From a checkpoint of a small transformer trained on Wikipedia: 5 heads of 32.
Each number is 500 + 25 x the weight over its row's rms, rounded and kept within 0 to 999. Layers, rows and columns count from 0. Numbers have three digits each. The size before them is the row's rms in percent of the matrix's.

# layer 5 MLP down (transposed), 640x160, rms 0.125, rows 56-142, columns 0-79
112:505527480472493472505498526512480490519522504502550534503506469489508541463486479508495504482501491495526461476516519497509462499497446490483486483471517494536518548487533491468538543486552523536490475496521553528543464459485507504500527555
112:508485458529535480531507557519508480507476492493533521495540523534479532530524527550454511522487497479482469524493522516515518451483522512479551499481476514528500531474471521511494518511498510489472510464463488490492458491510522499456458482
108:458526514510483463475497496467498536496536471506457482540498512463473506514499490509498519480561508488456511542524534502506494510495451496527469545476507529517463477510450481535518521485499487500492494492522512515496480470509519504516541540
093:475496535463509484497484500531509474502502546489504515532533488505484476458471495508524518499476537496517470486503502506534510489470483531537456556485470446508518507511461479516489520520495501457467523493532492472483503505511530540513455507
097:549530480516479533491495497479488512503461498512481483511509520482519480488536484539527496487515518511554548508480449526475488467500537477521493474546466502468461522523514550471459470510535472524521501533508505498525489525514485512463505529
094:530508514537469529470478534509492488509522523482447539521520513488483503521497496512508516514524560522486443497493558513485486512470541479519542549476506510500463508514458505488485465488483459505498486455499474511518475500533532485540478483
097:530510507480499511485500483532449509468553531508490506520498447549545485499490540503545478508469524493494510488487486495515434493504446495509502489523513516467514529453481501504458536466505508475528507489475500495458468524492505526463450517
106:432529514462483504521472451524511499496478513483487501484519528498501548464549513566486470500486489517522500492503509461497467517511526452506509522535533510495470505490487513512555464509499474523492546479485537491497497486504530533474499571
100:491509486507518438501494502485483523516501499479491504496513470501510482505531526547488545470496534530500516484483515483467446490508503443503504495513528515523526463540510459520463466491501491567519503490522525507530495488546456453511465600
102:493528514511515496529482482527461521475495471489472491515522488497488510506520486510511509568488519547520485467498538487503533492493490536492497527526475507445467485542502498499522479494505515527526523558514566519521516527510528473547486538
103:493477489463468499472470471482546472510523531481490483480484522512515487501492519504532479551525516448535496495517478488485455495506556493520545461515516469487531525471470489481503511497448525537511477443482519538558500490463490520452469535
090:516511489482473490487486514467529515541504484497523499549476507487521536526492486494500502519484449533470500509477544510500517514494456496514437500465522507501521525474431513498522556492543484471505477479506501473476456514516506497497485503
089:475491478486484537500498518503489492460465530470461461479503506491487502509492522469517483521482530506539507494482513481469495494517533494557503498514481451493480486486519525479455510510487480561506497456517496456517514536486489507488515452
097:500532507515518508509541514522516445432501474457511462443468513516502530499452543486511499519508514530517460523541503494474499497540450504510513482485523482454524477502496532522483540492501536529470481487531497486504507488515498487448476492
103:498459497464547457483505549505519518530530555459501533514516494479518531483468509548493486538555446491496485534531503472508503465496503459485486456477532454523467498530493484515451500489508476520490499474492479481488503535524513471498465513
108:510493489471491485516432497510511538478470471493503473497508502475525508512495492511520509469464494499509477499484512490483492520449490495510518488481530455496489456550496540510535514455516477491488567555485498481485532471486460508491492473
113:495480496494475567530479503521551489512474452557481448514527513462507466474530476525488554495511501444473541505519507489489516532511506492498479499487550481476455523512475499509526486495494510503494519490474500469527539542499510498521516505
096:464449546493484525508487515473518500511502471525490475477504490496502540530516479455522501511468514505480519481514484502486500519503493498509529472505519479502480521478490541488505496512470493538564469464520452513500494501502511499470518521
098:498499526522493546529510500497497531531519495544499512501523472480491446459512538506438480484489523481496468503462506539483492493490521462464533518499545500483489559514481476505557488545504495509518505441509490480498483507515529522499479494
088:527460532470513483485520521500478517503494530469531518496508436478540483498491493551493514505551438500518533505516520499460478532533492525475498551524553529474524511539503504518530497456474509532467462503524495523495510510483517496501505545
105:514527512511476458545505450518508489479493551510487491477458504470482482536514476576507545505472532512491506505511471512467536516521483470494467494540545467511522531482516433563504482488528514493524487469457491482493507462516508532482516511
090:466471494519507517505519567451548511545515489453514448523525479486480485487492511465540498498508515500529523497493511505490513489519545520423500461482527496521514482514499546491477478482510470481559496474502503508523499512496481481489503522
111:483498455519500467499474491475491507471523472511554500521505494507482464516530527468506542494496525485527485514520516503466516543458480495511541478513534461523496499544485472527469488497500461532511494445475458443510533522516484509489464519
102:488528495523511499485524492492567485541545523546528515501474488481527497519495526490528476513466504506533506478512473498460511529519500501530459509476515491490494463475505539524494489514477473524483493511505506489549477470481533536471524429
099:461506505484525491531515470493543471478509499499514496481483515512527541535468502518487486524478494456491478472493525508526494502490558530517448524465516529486497504507509462511497516500507544524507483519545476484519478492460458487509522534
108:489508485517489469494486506476500462512501510501465491499528489486492475530521477512469528523517504546522470507501483525502479534494487509512540511507443501542495508505500502487509498479464500489459547509471451468501519516493494552519473520
101:476468482511528462557556494487507527497477497519496497535466508530504500490516516473495493503483474495497534471516497491460535521519483498503520500514499528483545508509555516516506498513496551544460457491563484468513504469517506498501510492
098:518522508525483553479532496505508445559498514498476545506483533467492490480547562493526529509534464510491491520505518492463495487479511483492530448481504513465489523531476510503479562449492514505508468485522527511507503451491498500508527492
097:500515472472519468489530484532542521469512538441477450478507433468486510496489532487492502475526515504483491453497484525500509451494482480530517540471507489504513484466506536505457466534467504491474474513511463480535482481463489463500478535
098:526510521516461515489511473465541477514483447538485508515519463524507521510515471487506522518485515495553525509495514518482518513501494526452515492498491497495493515501542487477498545536506506443541518475483511514504504534528499495496500472
091:529512455516508450505540492458490500488491524514542470497518504489508536520462518515443544502510466553514458508499486536486528564503534481475525501489522498506554506534530472492497474507512493529437500503491483486499497452518490499485482513
106:474515524452530486526503492497487522470505500509523510510543486507483506492442516479500526465491521517513500520570475490504499484486524494533526494555555534474511445486475529513521518486517521524514538511543524476468489500496489570495485506
104:511478512498488470485528527473508511472490480513491496479539538502467466498517517485541507489486512482530501481529533495465525501496525473510490556482472456502554489514559548476449509482486503525504531493487537545515505512510485520496541490
089:490528496490494479492480486478493516496543542494521487522539461524545516536476510460513506528489522514530553504536498494527485504536471484510476482489513529481510506488518503503480490514518540528450479484493492507496514475517481533497470555
083:528483505467529544513507473487492552507500521498510469549502495533492508474480479553487499513513533481528499527506469446501547538483487513440484532501499460474494475531466497478503538491497496480480513511466463526487493532482541478498531452
100:506519509476517475508454478488489467486489482484494517507456480525486515452512539504498525550533499531511514496497489516472487493489492506506522444518559508538538495459524499509516470513447498512490465490505505562508524520496508522513522504
092:485512488450519426482518495468489489498512497491496491484532556507495534550501519508497499490490494540469525475508468494505455520539501499475539526529505510483476507532490501470534512509528483471467482531474523474507473489490477497490448555
103:510455520519507519524507488481498517483554483502482505513526486527516484496525486521531496462500505468494480547484508470454450566525530477516472510565499497498473471463494530538503497509479502496447462489474500502501490541474495499488493507
113:520526491471531504517496541521519545479528483491545503513524505490523498496517510490473499489531514445440481493491495499527506473517511510511518464492467505507471506468517513490520513523493467489523496526545454477520496508492492514533473500
098:534507480471488507496497519518503510513529482515538489505524520520505532506541516545528517503470554514515485478554479468534528513526492492522463443489499487521512479487504507499455528486527512527525500489471465499491523509536479465506540490
090:533459510535524534499521499510525494500522462493517485502506455486509561501474534537472502460496523472580514493498529499521530493521488506512499487528532446484495470479526511507505506510490512498442499480542462486521529538531463462530477496
088:508548501498485494496521507515500470454515496491517466509470484460498473536488508530443505514495485499473467473505499514476510480511454489492493491525488521516470500543508500501460499509529502493509499492498499472499524492502516501467500587
096:508514533516525506503494458511503515500464511526519495537472532484543526507486484570494458527529499503480498513470536521476495536522477507542495505459484520471547508524488507485529502524514510537473473512480533501533522509502537501450478512
098:497505504511496492516482456488509459521481446483492479539482507499517514509462524534554524558539528524499511541550495495528492476502493489504469514531551464498476465545486535495534494523493482514521476462542491498445499468516527493519481483
106:459526471463528529523496513466499493472509514490533555519502459489477538499499522514508508501519460529484488473511491491470508497483487465489480543500542535488500524439471495508453515513512507510484516490518461462489496504481523511532493506
091:552477566504530454496513518500452534518520500508515470467514505511462517514528473514478505514501513466486482474488500475497480516493451517495475512513525521499516458520482547532482501517520505501535505477479497496482490572473527512529528517
102:540504512503453544534495473516532497497539520482471523546479504538515492543510498530497466474475483530496508500467478452535470495497534487463488499488484491529477473520510497446492497469496529483487478519471531491458498485484477486515494518
093:452458478493496498513499532511499517527502490531499501535525511481479523491487544500482515505453500463490457493490500491493557506477496516512479445494484476558539519508456519509524493523506480536504492499563494490542493501497502530529509443
103:498546531494494492513517510491495516515459512498494521527525504496529456512499490491478540496508501512484502489488542491492442505497506508477467477509515494471498482487552464537522526520481490467470528522528472465511493491556449526473512510
091:506518572527537490495511470484530515499477490505519502516511483482525511499496505484471520474508508447542526491508506535497516512550482465480491519493530497509478487479494478540490495561565495511504525521479522524512530536505498491517510506
105:469474456469518506476522541480483523495488470501541494508450469531547498465521487506510521512471489503439459505486500512474556493509516524523493485505483508478501448493507497477505530466519526496493491475563503505475514485495502528458469550
096:482479520437469485507484542462498501511493479531522479520526498518509486523513503518462521463477534483501485513520480487485529486485490461473529456490549450513480516488508468512540470481534486533531539521495498479505534464453482498531494456
120:511447513514497489520506516503509504484444469518476504496505512513521518521512502524508500507492533491468487544518508524465486484514521542449504552507509472502503509538463495498526505525492494528502497453489543523590519501493481508502490538
104:522498478466474472486534479493484478473469471506550471535497476531483503512486489499495488478526538461463466501494532555495500481514480480471516525493507491540535451533475534535492517496499531519503546488506527479500504465515507534482502539
105:508514506465473487526507507496502474508534508547536497476500509480484560500525548551477454515513498475520507533507528478497483510503455489475541458499501492488506491486484498529530524507509464516531486505464523479481525477485540519484490517
107:499509529518504480519545492484476500529461548565501519496500507471515479488497506475491505527507463490498536500502522481489471522481477495524537473496483498471500558512522504451527495536484554467535516498483513569517486504542494475511481513
122:522526454484478520466518483518478498492516433520536512493577512487494508481531516524488436441498541515518529491493511480451484490518476470510495463497524461493513478465539451541498546461461494478490507537514499477477481465494501511495520510
098:529518518512526513483527497489448516502448505496469502505472465503541524499484495514509495484483469506538457559514469537487525503516543475553514466496482493505498490491522495510525470524510510473503489473505532511479481518492486515479494556
110:474522508467457484521528487473461497525480496485541520496452471477467521486536522476508447505552503520528510478473539518477466498530503479512435512478509511527489483480500526487508481527538501433516530483497454492475467521497526534492468504
096:484519535467473521511486550514466492522516519478492510472527493516517538497539506494502471526493505513505501495529533519528475473477537465492556502471503419524515496481463548555526510489469499533531524464514473531484505521474489529530486545
098:518505453505467512511541493481460527486488482496496482547465493506482491513510516477543503512501497505530473507494485490509509522494475485465520529542514424487484480485501515490512482511490502494463549475517532503461498527518506458479507561
094:484495509546477504501480511501506484513530518451503486425511448534489495524501519505517500534489484483473495466491459503509514463504523506510528533536505490461441517511498477520512482521471474455461505507513494519488493494490534519458483506
093:472529459524511491485531478529516482478529536508486474510493525528513494470504518535466464465488488470496537520494480516534461507524522482486475500480537468513524485505514527534538469533527492484506478487517497502511458525514498583479459493
091:516484466463534472483511544496470467503500495484492514509511513472524505543492496515528482521481511479484502508513511529497483544463511471526529494532489498468529485513444534519495479519512497497498514508531447525472480548497463475499486585
090:507575485497531502466476505484517500533475504493502484527486499485477488520522554538525510526508521504556471508534555501512501494499512462536520459540502489505484486510491475494532500521528490483476470487512482497508484485509475487515498427
098:508508467503492489511530498462486532525517503477523493501493481481518503536457495440511471512527522511492503472564481469494518514516479505489528482489505506466525505456516535502487501456496504503498497491469533474516515516462490494500430565
110:523496483512516501513490508464485470492484495528461519512518462478502501485515495486518499540532517486505485472544475492531530526486518504535510484487452464477502452500573557533505537488467536511493548478472493536545497540518552477479516508
104:466491495491506509541514539488506449537483517464494478526471550469482513465469470460511520561534493518466545498510471510499537522450458480472499529477492521517471523479509488537443494495516488511478503502511476529449489453482520473492492506
098:499508527483516494510492521523525503525561521530509500503491519495461468558478508510507513527511498519532453499464532493534517498504495500469497514523515519504498488473515511548506491538484533481544516521479510542505487515517502455496532569
098:538510503481534504515532520510530495498474488475526492516467511524467483488491510497510485496519464520537489501484482471528475551502514473515484503540512504497437523493517485517485502531532485508462501538473496525484522540487512473485498536
096:441510575496512506543494535513525511509513440519524503485487500493518498466544534507510487496457485492491470476462505514553525512466489503511557454532492492524523514532516497489517542514483474495478536506487557532517488488471472501542483483
096:504527562524476501486495496539472492529497475510478518516502506464534517538488505514505517488463537454489522510519467475521533502525523493526457524572522516530505493506482506493478531498492503506492460461530499532489495529439460444494446574
101:479460514505509502515510489534532487487463493537499499469497513512497496485499512538471492487519553469521522525465518481530517503517504514473532483527478469548529486486471507510500460502487514473479551454464483468532486554495498498499514502
115:513508499544507502501466491472475490471509502523517542542480489495490526488478516484533511481483473480537539443468497507511496464491499494526528552521486521480539516477489485535477492539466487476496525517529493498495485489485515553484497568
100:479450487490511478509472529525501499461472467540497507496454500534474510539514544473474471512498525487471554516524548529468501541490514481492524514509517518493463501517479495452446519535511484538504513494497467518556522494517488496477514510
094:496447514517499500483483483499461498518486537488496494516551490499544548484538524485472502528485489485535480487512507507490498532528522493505500508529482478461502454491511540483494470468460505531502501482481513474529492521422479538469484541
109:500486510477483438519516497526489440469506526502509532499524464469476462476494475443462478536506558515510506504519488482512484479482481459519459544462478481487509494522499490500505497535460487483469498550473488500538491540494497521501518502
104:486518464477448531512517540468490509495525498492454483487523465475483556500488497502475507493493499470497527478506492461508535534473499508541503474480501500493502539493438512531498555511509536487478460517501484477482514511492479483534487538
093:492485491450511458476492516493520463505497461517524529497499517519497493527493530503530521504482495488499493499486511510503562477453477476525538506558474516526485531523509514520512525501524472469487536478536549490492490477545535491481551531
088:482470480521518529495496492477499472537521534528499497515552479473499520494526537516485486489447523546515489512497473497478503495510555503481485501545521447512501460493522519497511488501501436497497532517502513520498428499492494496506474485
107:530492460529518477463469501498497504521515472537525539483558502522515464488491507506486510501517462508490492468504484466535497531495547495549480449526529549501527514504501506521509501497503517518553501446477499510534514533491532525483459512
109:482541519551542477520457439510519498507533526495519544503529529510505498510518505480538451469554504497512475525484481503504510470535534499526519504466524513459506498510489501472518500485505470530509540533482516511475502480476530557492491516
099:501444463525462470522484494503515503482504548521507521515501499511500463483507503490463511501516510471470512520486474506508497540504505477529510535547526486503522480511514456537496475465526456523458505531487459538488477551525493504498523517
099:484540482524469462469515483492494506504466506536504512510489509496460466481520496556513500514521481489510471505496469522480498526443501513536540425464524526474470520453513503472555523508538503506464518458492515541542466501514480471451503436
086:468387490498514516488535456491503481472515464496472546488483482457486479483460475503523492510497492495461502499495503527475506482470462469531486488531480494494553503513492514470477494503469505476525478510465512482494480544488485536463473508
104:520510498512518533458541490529479476463506527503541505517450478519464481489457518595550488497531523492478462508472467474465507463523574483503490477514482475475479519491495485518493506505494451482469490510509481487493448520534487498536532478
102:499479509496522507494487529475513502507492510488469513484491466516475535496509505483531491517460489487518533540476473497468482500502505570504495508531507521503484483474474515476513501493538505468512516441514468486503512518515470475567473498
# layer 5 MLP up, 640x160, rms 0.129, rows 57-142, columns 0-79
111:462492497505507488491459493519496501517499504537486505517516526515516519495487493529522495492498468514487464460499498530512491489462540489550521491534506485500494542481491522477489474528485512456543484453510513479489462490460529475507493497
107:523526525461506503524519511501549471453494501516466491473513530484516497511515483513466524527447500494456509498519541560481504483488508522491524501434487468521510544505470515498492527496482476476528455465515495529544487463485475493500504480
100:494476530515521478532500473513502491511534499460495512501519551496497507526525513500523503534468519509461487522465521437503488536523564473516498506490516549510504523514553494499527512520508522495529509482499482490486483494473448489506469536
104:463515480490492466485501494541481505479513507520480484510433475481459506507493512494474512502497506510513543533490457496498492513510528488518482480494515510527518520489462486483530533523531525530477539520531474488461495517488508517500484441
104:568493498532483508484505527474459484486514504495483492513503512510549520434490454544485533449546494476502505498466528566489485462495505517498486514501485510545484521515485531493526464489568455428520499524480506492451509472500507500533477439
095:479504520562450541485491515454492464549522507475472476481510487495464484493504516479502511512524506529468508499516509480550504516515496514537486502456535489524508490495495523468547501512539531489493495468506461466525441475498510496516506526
104:531509508478484492496521562498509517497523486488519515519467516481533508510445533495524513504535495558422466469501501483505498475537485497562507437499503504510503465493494524486480521497501570484532505478473486517485490477475498488526459478
096:506501483529523514497498479476504457486496489510494476454523495489435477454502534510453476542508470501474485493517473517432506490495525533501493503458534496531493465523530486509494522494510529503475485506491474520458503515505497540531514476
102:535541486485511525501483508504479475537500481457546499491502494483483468447451515495480456502463519472532494474482519531513498492447518543527518533476446485501497505523494501507483518506518499515530504473522558474481531510482490506529482520
102:486510498531448556486473496518494503528470527525479466467480445485464488504500493492472511472528485532498474517475471531489512543483511517500521492471514537498486496482462546463557478499510485527507499529499490527504496525477543480487515488
097:483537459509458519456526468498459469477526455570500478478490504490501511528518520500524528469487492518536465498484478487493497500515529527516568515467468511460503533467506513465488524490493479511505507484507444532503484486505496534502518498
103:522498489515511527562481492532464465475477481521478536479481476532483518457470471493494507479497509490482481526528455500491507462526487510472489548486533546508452534497486463481525490531533455492492485499495486460525493487506496487481492528
097:490506470504533454499456488542486538479486505540485530505477500521492506512515508488553476478461529493494505483517533539479472527511510479466513490489509571538521478468493510499487472500473491489509489509462508492502527489493502504512479521
098:499509472519540517457561479456497511494531464515558484460492500539492464492483498541512518515504479515506531547520465474479506518506505514538488496443517468481487502493503527494506535475502514549483536458512525506503485493534527478489509471
104:512490499505487493533495475544503508488497539516466461507500514470475480507492501489502495481503536503496469486486557562501493478540500520546513521440487501521514491482491465537540493478510566512541453517496551538532495505491504471479524480
103:489495500476452486458509508456481513491516477503520522507542501496480475503483479507501521494485452502483465519511508525486493492508527509454463494498546513532509494548525525491480486485529533535490462520523508541496523474498484463478538487
112:511507482530483504505485480538438515498500502500466520475495509513519555478522476518509488476482512462511457501509493521506514472522525519521471524480529552483449503517474519468499510507551502501500508520450509484454569472492480457471439502
097:469514476524506507525555513495491488472501496515505475446531540506466465520486533500514502515491499471450514525483505524480438492474472497518497450493496499461505510489518486473505526460469465482499479513518476515542521504465470522456526538
080:498514502565525515452479490499498489484511527567525491518521494513496477470476503546475510465532520470496494473425469480495494495478507491488530486498466502508516448456532496520507457514499465433502535482501522499493534498434514494535510479
102:497567502530498519515430495514477547506515512490517532500487501487531501506518467444470499510441496499505466482485477483513510465537515492494498497534497493497551529490466495543529533455509492481486535499480517492466538473500476526480480546
097:520505506462527502500518516500501514501505527492491507453459457460524521479485492531524494500471509464503466514473481518499450481477474503528482498508475483522448518497523489486562518508502512500457510558516468507443493521503502539483510508
105:527469501470507533463507516461436569504507482521526512511496519527526495454511485488485498490489484498462519463531524512506455491481504498490480479477506473543483523516482458555515483518536544479509490504480517508487523500489457475527469485
098:469505471477458484485486474493491518529504550524487479509510545472542494438522492531457501486584501481512498493492512474493486471532520474521482494485514555523524552506507469523503504511502467485505470495484526479509498530519504507531500460
097:488478496469486509549510533492494499495505516499514536511446470503510491501501486487491554553487531501503491476531478516503446505528459493470502464494531500491480462502539521485471483518479492463517501545492507488523475523490479530514467510
106:470554491474504526537515510532480517516530490521492455554538487478496468503500500470493523515467476499494537509485496497470472509450458503509519510466505496472549491491450511483476509510479553528553515508508509468483512499481470548493476508
102:487520501502501537496475539547516529505499503533513487470519451479531528483509485466475449512487484511464492514487505537513527473507533492486477526517528498484557505498527501485524526472510443490501479492506524522505528493508493488529489482
097:478485480458501496451451497513500495536567505507525493535517498497494500576454463502535498505512472482493493554492534481467465525524496480529461508510549490484499476467509480512483527497491502512469496479461475490482500468473509475504542521
101:506519484519506493492485469489466505499507478508496505518487488488494488458512477523497496456481505491496509537488494511452479518509561526554518488526519486487489541501471501472508510537482483421510489503510487489477531528503505538504500492
101:517498479469559480513499530481501512466521527465501450489469516462510477492499556504504499502514476498481495512486487515544483488476516509484504474514509512531530466512499453508415508442489495491485485513442486527532485473507518536490500526
099:516523488476500473506473514484485439492470460517511547487491489485505517512491479478511497488481524483453525506510522535486484525484473526472525469474503498513501522515513490496497513486517490465516440512514499524458465531491484490504475452
108:503494471496523519539503457451529485478566515531485489500444481523512488501507502523501466465503497484503488478491529482498541501550488566519514545471520490511473462521507474519526479479492484489536515491510476510476485490503487508513546449
104:484501504569481557465492485485515480491506506517479488480499464479463485505506461485454482444496493502466507458490494443494539488493504535535514465518545500528470510526508517530502544510510477527468491518500475491492449482492491506537456497
098:496528502466530483505476532479525528459466498528472495517495512466498472516483522428459507526495517506468467483501498496526549511498492514528505517495476502516500498579551540509508478457477517478485526485461468531482503492491527509493475527
091:493511492470509536509535510528532462472514535503498516480484504507495476513465473500514490517514452527479498482504503460528494499467494453533504495499474532524549538525521467528491529497531490505488512522503531502496504496527460478531513472
102:433495479462498515483523530563498523470492423536477476495528498469518486514478457501509504507504529497523456464510462517455491524554464490444535526515486528514534460460514499497503500470497509504492524495490519494498475479465474502542502504
097:461520520532499487486476485529483487540464525502520502491517500509477538495446455493516565470462480478517513534450498515547511512490492491489530508474497491524461521496515467477531487486501501508491510487516549533517524471481489553530561483
102:478499473487459485517495528522480481539506532471467480512509513542492493515498481469505487490474462462498496478464559548474530493472491533501482522510511555437494524487520454497498505492541505493541505513507513497481509502478528490532492454
111:469515492517474562516522468527515523557496493476524504519508521497504521515562505534476445493527523482487531529512454516502497513536510475484476524488508526502502506446523500458541525484532493461479475482485489506520493530498505566482463485
102:552516487481464500533452490512489472505507510485449496472488487522484498505515507512492466496496472523533507436516506486497498495499504523530501489446517472492515476531515502516502511467494520474549500508455490506545507513473520468504528477
096:522472466511518508491509516536494466448504510479514535461472509581555513507481487497492455462509527521490549482500518517522527496461495488509492495485478506483476507492509480507472517469552522475509469489502523471512486499484484532501504498
093:513499494555487494486516515534501483507474503505491508465506536506507501488488531546519514488542504462510532494452516508514528490488517490516493502428522533481478548466537447478514481464488490497525448462473556539515496534520502523515490507
099:515514507553550517546496502504526483436502462522540509452479514526532514480503476492454520522490542497432532529506506502492497498501516513507494484481517501529479494532507513517490505505497498514480483497518475513548532514506519513474477532
095:524524468494483503518489521540466539510479482487474512494480515483537487493501461472472519502543514501523495494492506520536492520461519524519472497411501500505470494497548507469477471508500502536504486533504450470516514528507528548478498522
106:567500517475511528481503476565508486498541509481509515500462501570446485510476467494545509489511472486515522542498496466481515510485494522564526487499541474467502483492507477491490456521474491472494512534472509526464497550456453462505514509
085:459494482521486495531477453493532461516506534528494485513471497512483473478514516496518523491504465542506527529498515501517495514512496482512482471468476533485505560523523455487510472485482540494483466503553505491487501477495518525481501505
102:517491496476523508514509511544504478471522508522548496481524503507497463517491518498435538499498499516458497460583479508509512516477504485474491497506504529522482507450477469513509501497538457529539455471510474518505436489467494534465499512
089:534502500525480504501480464521495489462463511521469472462505535496510473528504470503515493519536512470486469487485513505516502466539537501508547518485504515502458553486468502470466533492485494497522490520456498499553502503492507520524499458
103:469517492529478512484440497491452506519497475481540540494547526513432514542521455476493464435517501529468541495521523519487519486503521507521505492477506482540482509508499535517532519495477457485488468483497521475487490484460479500535505551
086:453516480536518459505503505499475494519488542529492491472452509533469518473482512538562512504466484497515486511534546499497449489483479488493496473522513506466511450530540556500501544485501482528473521517524492478463489497503483465497533533
117:484522487503505522476455470476510470504520538492499476466494511513482512510471496527501482502488530460474544495493451518466502527534508487480496501474494521505520497512516441471505508478496507505497475511440469540480424483491458484520504480
095:513504508491530503462536488526493497425506512524499490508454508523478449504462489482507507520489521492540515508532489515467497520505493485468482477571490541508494526471497459491481487528491493497483493475507547477518489496455496519472503493
101:501496507508512464464501510505474476523490511512469490515462500518454536521493445537549500534506456487484507508478462545484498519482525477502536530490498549485534483487489497486518506512485553514526500458549487510499520513476513495502575509
102:459500464512475516469509475490469499514524503518508492495498502518527530516518476561464455489544498468476449501526489520509448488447505487521510534502510529516496454505508477489495471462506533502511531499481501529522471484488501492496532493
103:522504501471504506499479494469464510471529499520506491483477505527514464494495504512538499536494497499477519562543509512482514495486495511539505499500501535543548472528493517525528506488558558537483466480549460499524448490433528491499490519
104:500557533482519534530518474489508526500505504509473481481498508526491502509506501513528491505483490495481512499564495485543552504502510502490506494510537520531471480569491462495498442495501519477484449485503480519511514503468470508478511539
110:521472520499488534502517480521487500475505516549534474493505558565477463509502498521494473518459503471500485499534498500471496488515476548486495501472534496524537516505548470490469469481485498557498462534513550532465535479503535457528495489
104:532479477519459526515498541482487459471514497498472489498503510524592513511515440487471486524522481521480519481533538505514487503507518461497489528487508459530506456546495475511477505482547537495462505507538495422499499490495476508500472471
112:488505459487544507495511478480481445458466533520469475499487534499513516457493489495505527490482524491488495493490521517477519501495460493501518530457502489508501521520458522494499508481515492541492504499526455523545441492483485491506476519
101:454527462491501511444503493517504503488496457479503540505486535532529539479491488494457514457475516458523504541516495544462520483542505545452499510522486520483478503487440558507524494545480525496480501479500468519498523483494502523498488477
095:498448498523530546478497515465471489494518501559526496494497508493528485477520481503531497524507515480528495462471477497494474503532504514489543498522514528505512473510470502497515495455488546462489485516545469529513484502488547504461476491
096:534538465510473527474495485460490489517486522479504525509543535519498463486513483511519497507522518466522490472485523498559472547465518492543471483524462528524483491508503535481514504522470556483474501495528505527511546514489528520492482526
098:493491492491498477475472505529470511488485499522521464522481529521531513523497499500524414483507497493502519498441527528521506481538491544524529483523500516498517470494503501539508530481474489476506525523456459506483497470505501469553508502
091:495519496531531567563466523491481520507530511524498494480526525544489457488518466459490531512473496488490513480528530521493523474503511490454502488483496470469451509519522495498506505510540523479483479467511531481499530495469477521467502466
093:512538483524510523524487531508480527474504521508488465428527497512488496537510481500479513499509563527469493536542512461477522505506520523499516483488497477526490514475498502522451529454496468490479502493488522450523480486488510515470528461
102:513508493481506511485459464463550499535475509512501462476500537489489464490483510434468540467531529516507517472525516491500482527509485479526548514486521485521487511527509498487525513482526528464486486555498463490534511536490503540495479534
106:520536512517529498470498557473501519501497503466493510490494487526476451505530515446513455502534474498469533450493515495484546469468488514469524525523510496509523555514478517477517472461506480496485475518537511499486467515468507514569506477
109:478519515530501487511496499546472526487513508523487522484517452548493521533544511470522452489488470491516501514492465464518555526507484478515496529519520527512513474535534478468477472554472498527494489522502532472518518485485505518544552520
099:491487524505527515533508487510475450525503534502542508515507513523460501527553483455491501518488464461514494513514533501501454503487500493483485495484524489497454530542486480492499476529509496506466490559498480499473517509499497504501519512
099:475509490504511500535520523483449496477552485501537494484476480532466508543515484479508487534464501511496490466539523453496481485515460539508516484528522487494524487511462492498498553472474496470504523539472506497503477497474529494493528490
104:506496453545512484528487493444476492495495544518505514492505477517480531557495480464500515464535463498485495501531516451536510521533439506504509499476516484520499479500510466532473538466508472473455456533486473460500524478514483515507516511
096:474480460477523520462506498497488516504501536502497504495510530519462495501454506509514521460532505532502540494508510493521473514481474520495513464461486488490516482462441468539495539493497516476458528461521525510456507467486474518522481476
104:488492475515501511495516474539473494514574508536489518492511516492517532517512490572484506488524499549429517473587466450481507480507475499538454504499492487565514516499516458535494480478515516493466513459484482525534499509499473492493510485
108:510528442473460481468511532521541522529488493490508507528511521486471524508512510490468494509529485532509485497541495486458486494514520505517496531500507543501556499509492511489491505509496458485444494540571518512488494527516496459503504493
101:499460468491481486512490506487479498522519563483499509516474494542463502516503491463507537472495469479454513526487476494517500474537505509505489492527516458500520477479545516470514476498507497497500499474491547463496483490475494485501493528
099:538474512530500479527541477513503505560512527481467461514522520513477535485465505477520520517507502498474479469515524501505530549503490547520486456505516552517471475470534483496503490489488523476514509503478509464509530462490557490511464497
106:486478462491492510496510464517487534497511548534511509497497518452442522510509447472536495483484527489477510499524468481559503510536509533557497498514549487495489459475498538485510477457524501504473494486501542466528516499454489478481535512
107:474483508512506540462488517482497503498477477449497457496486534491508495533557479524525442525515519507490515494517524508488463501548487517503459486499500530512474480516521505479531510515502471459506522502515459517527543526482564511488481514
098:478488485467511483569484496502504502532480463497519520448539514514512503500520456498470523450479488530467516504470477514491486472522524523511480550470498482535455461459541441521485511529552516520479497538481504515524519502491511519467464504
094:465521492560488492505454543520481470501485538512511489468528489525484475497456497509429519495438490491490512477488512483520529485482513461474513468472466524520468492484481515508507477484514530516529474500541527485530497518454486514506526494
110:493511456499449532485486469497518455501511471543545540493484508498499481507522501505480516494440528510498528505533496456491489510520499501471436461451457526493528546497523519554496492523520515511519527497499478536515473475471518510467480508
114:488532453514489474480534468498528497469542526497534494505521553471485507538512508488497454483510512493475490516528496468495544463543461543527495488487542506500459507519514477448496451497506474578487515522543492511495491446489503535477488522
103:454495496486503506480505479521511490467495508488484490484469502476431500516463446509506525472503456512488511520482476493539517502515506491501444488492508482535496504542472521542478483524533462506480525525487506498507478492492478485522534522
095:505477517492502457539508504553521521504502500513504510561521503459536495513448468464484522463508508501497511510497520507484467508470480518485496530486506537512483472479532468493496501495519553519502518504461512528463478471486450495482465476
091:513478508485526520501558567504509541461476481501469484482498462525476480475469492512515517500491543474495515504495498546512499492474499467517503534464516506508497524475480543426503475493483550496465515491474496503523522482499515521494525506
103:514521505479477497515511530498558538458455476567522486480498505514483467487513461487449535474451503529492464507533448442509507484515501537500540517526554435528477498495523519481505484538467526515474524544504514449508540515490523515530488486
101:490546488496494495472502516517486532504473533517506531500519463502464506504566487509484462507479490459486507516502468481508508512497494505504513506500514523547481477423528480505529522514529488502486511512500502523531499432514521495520515488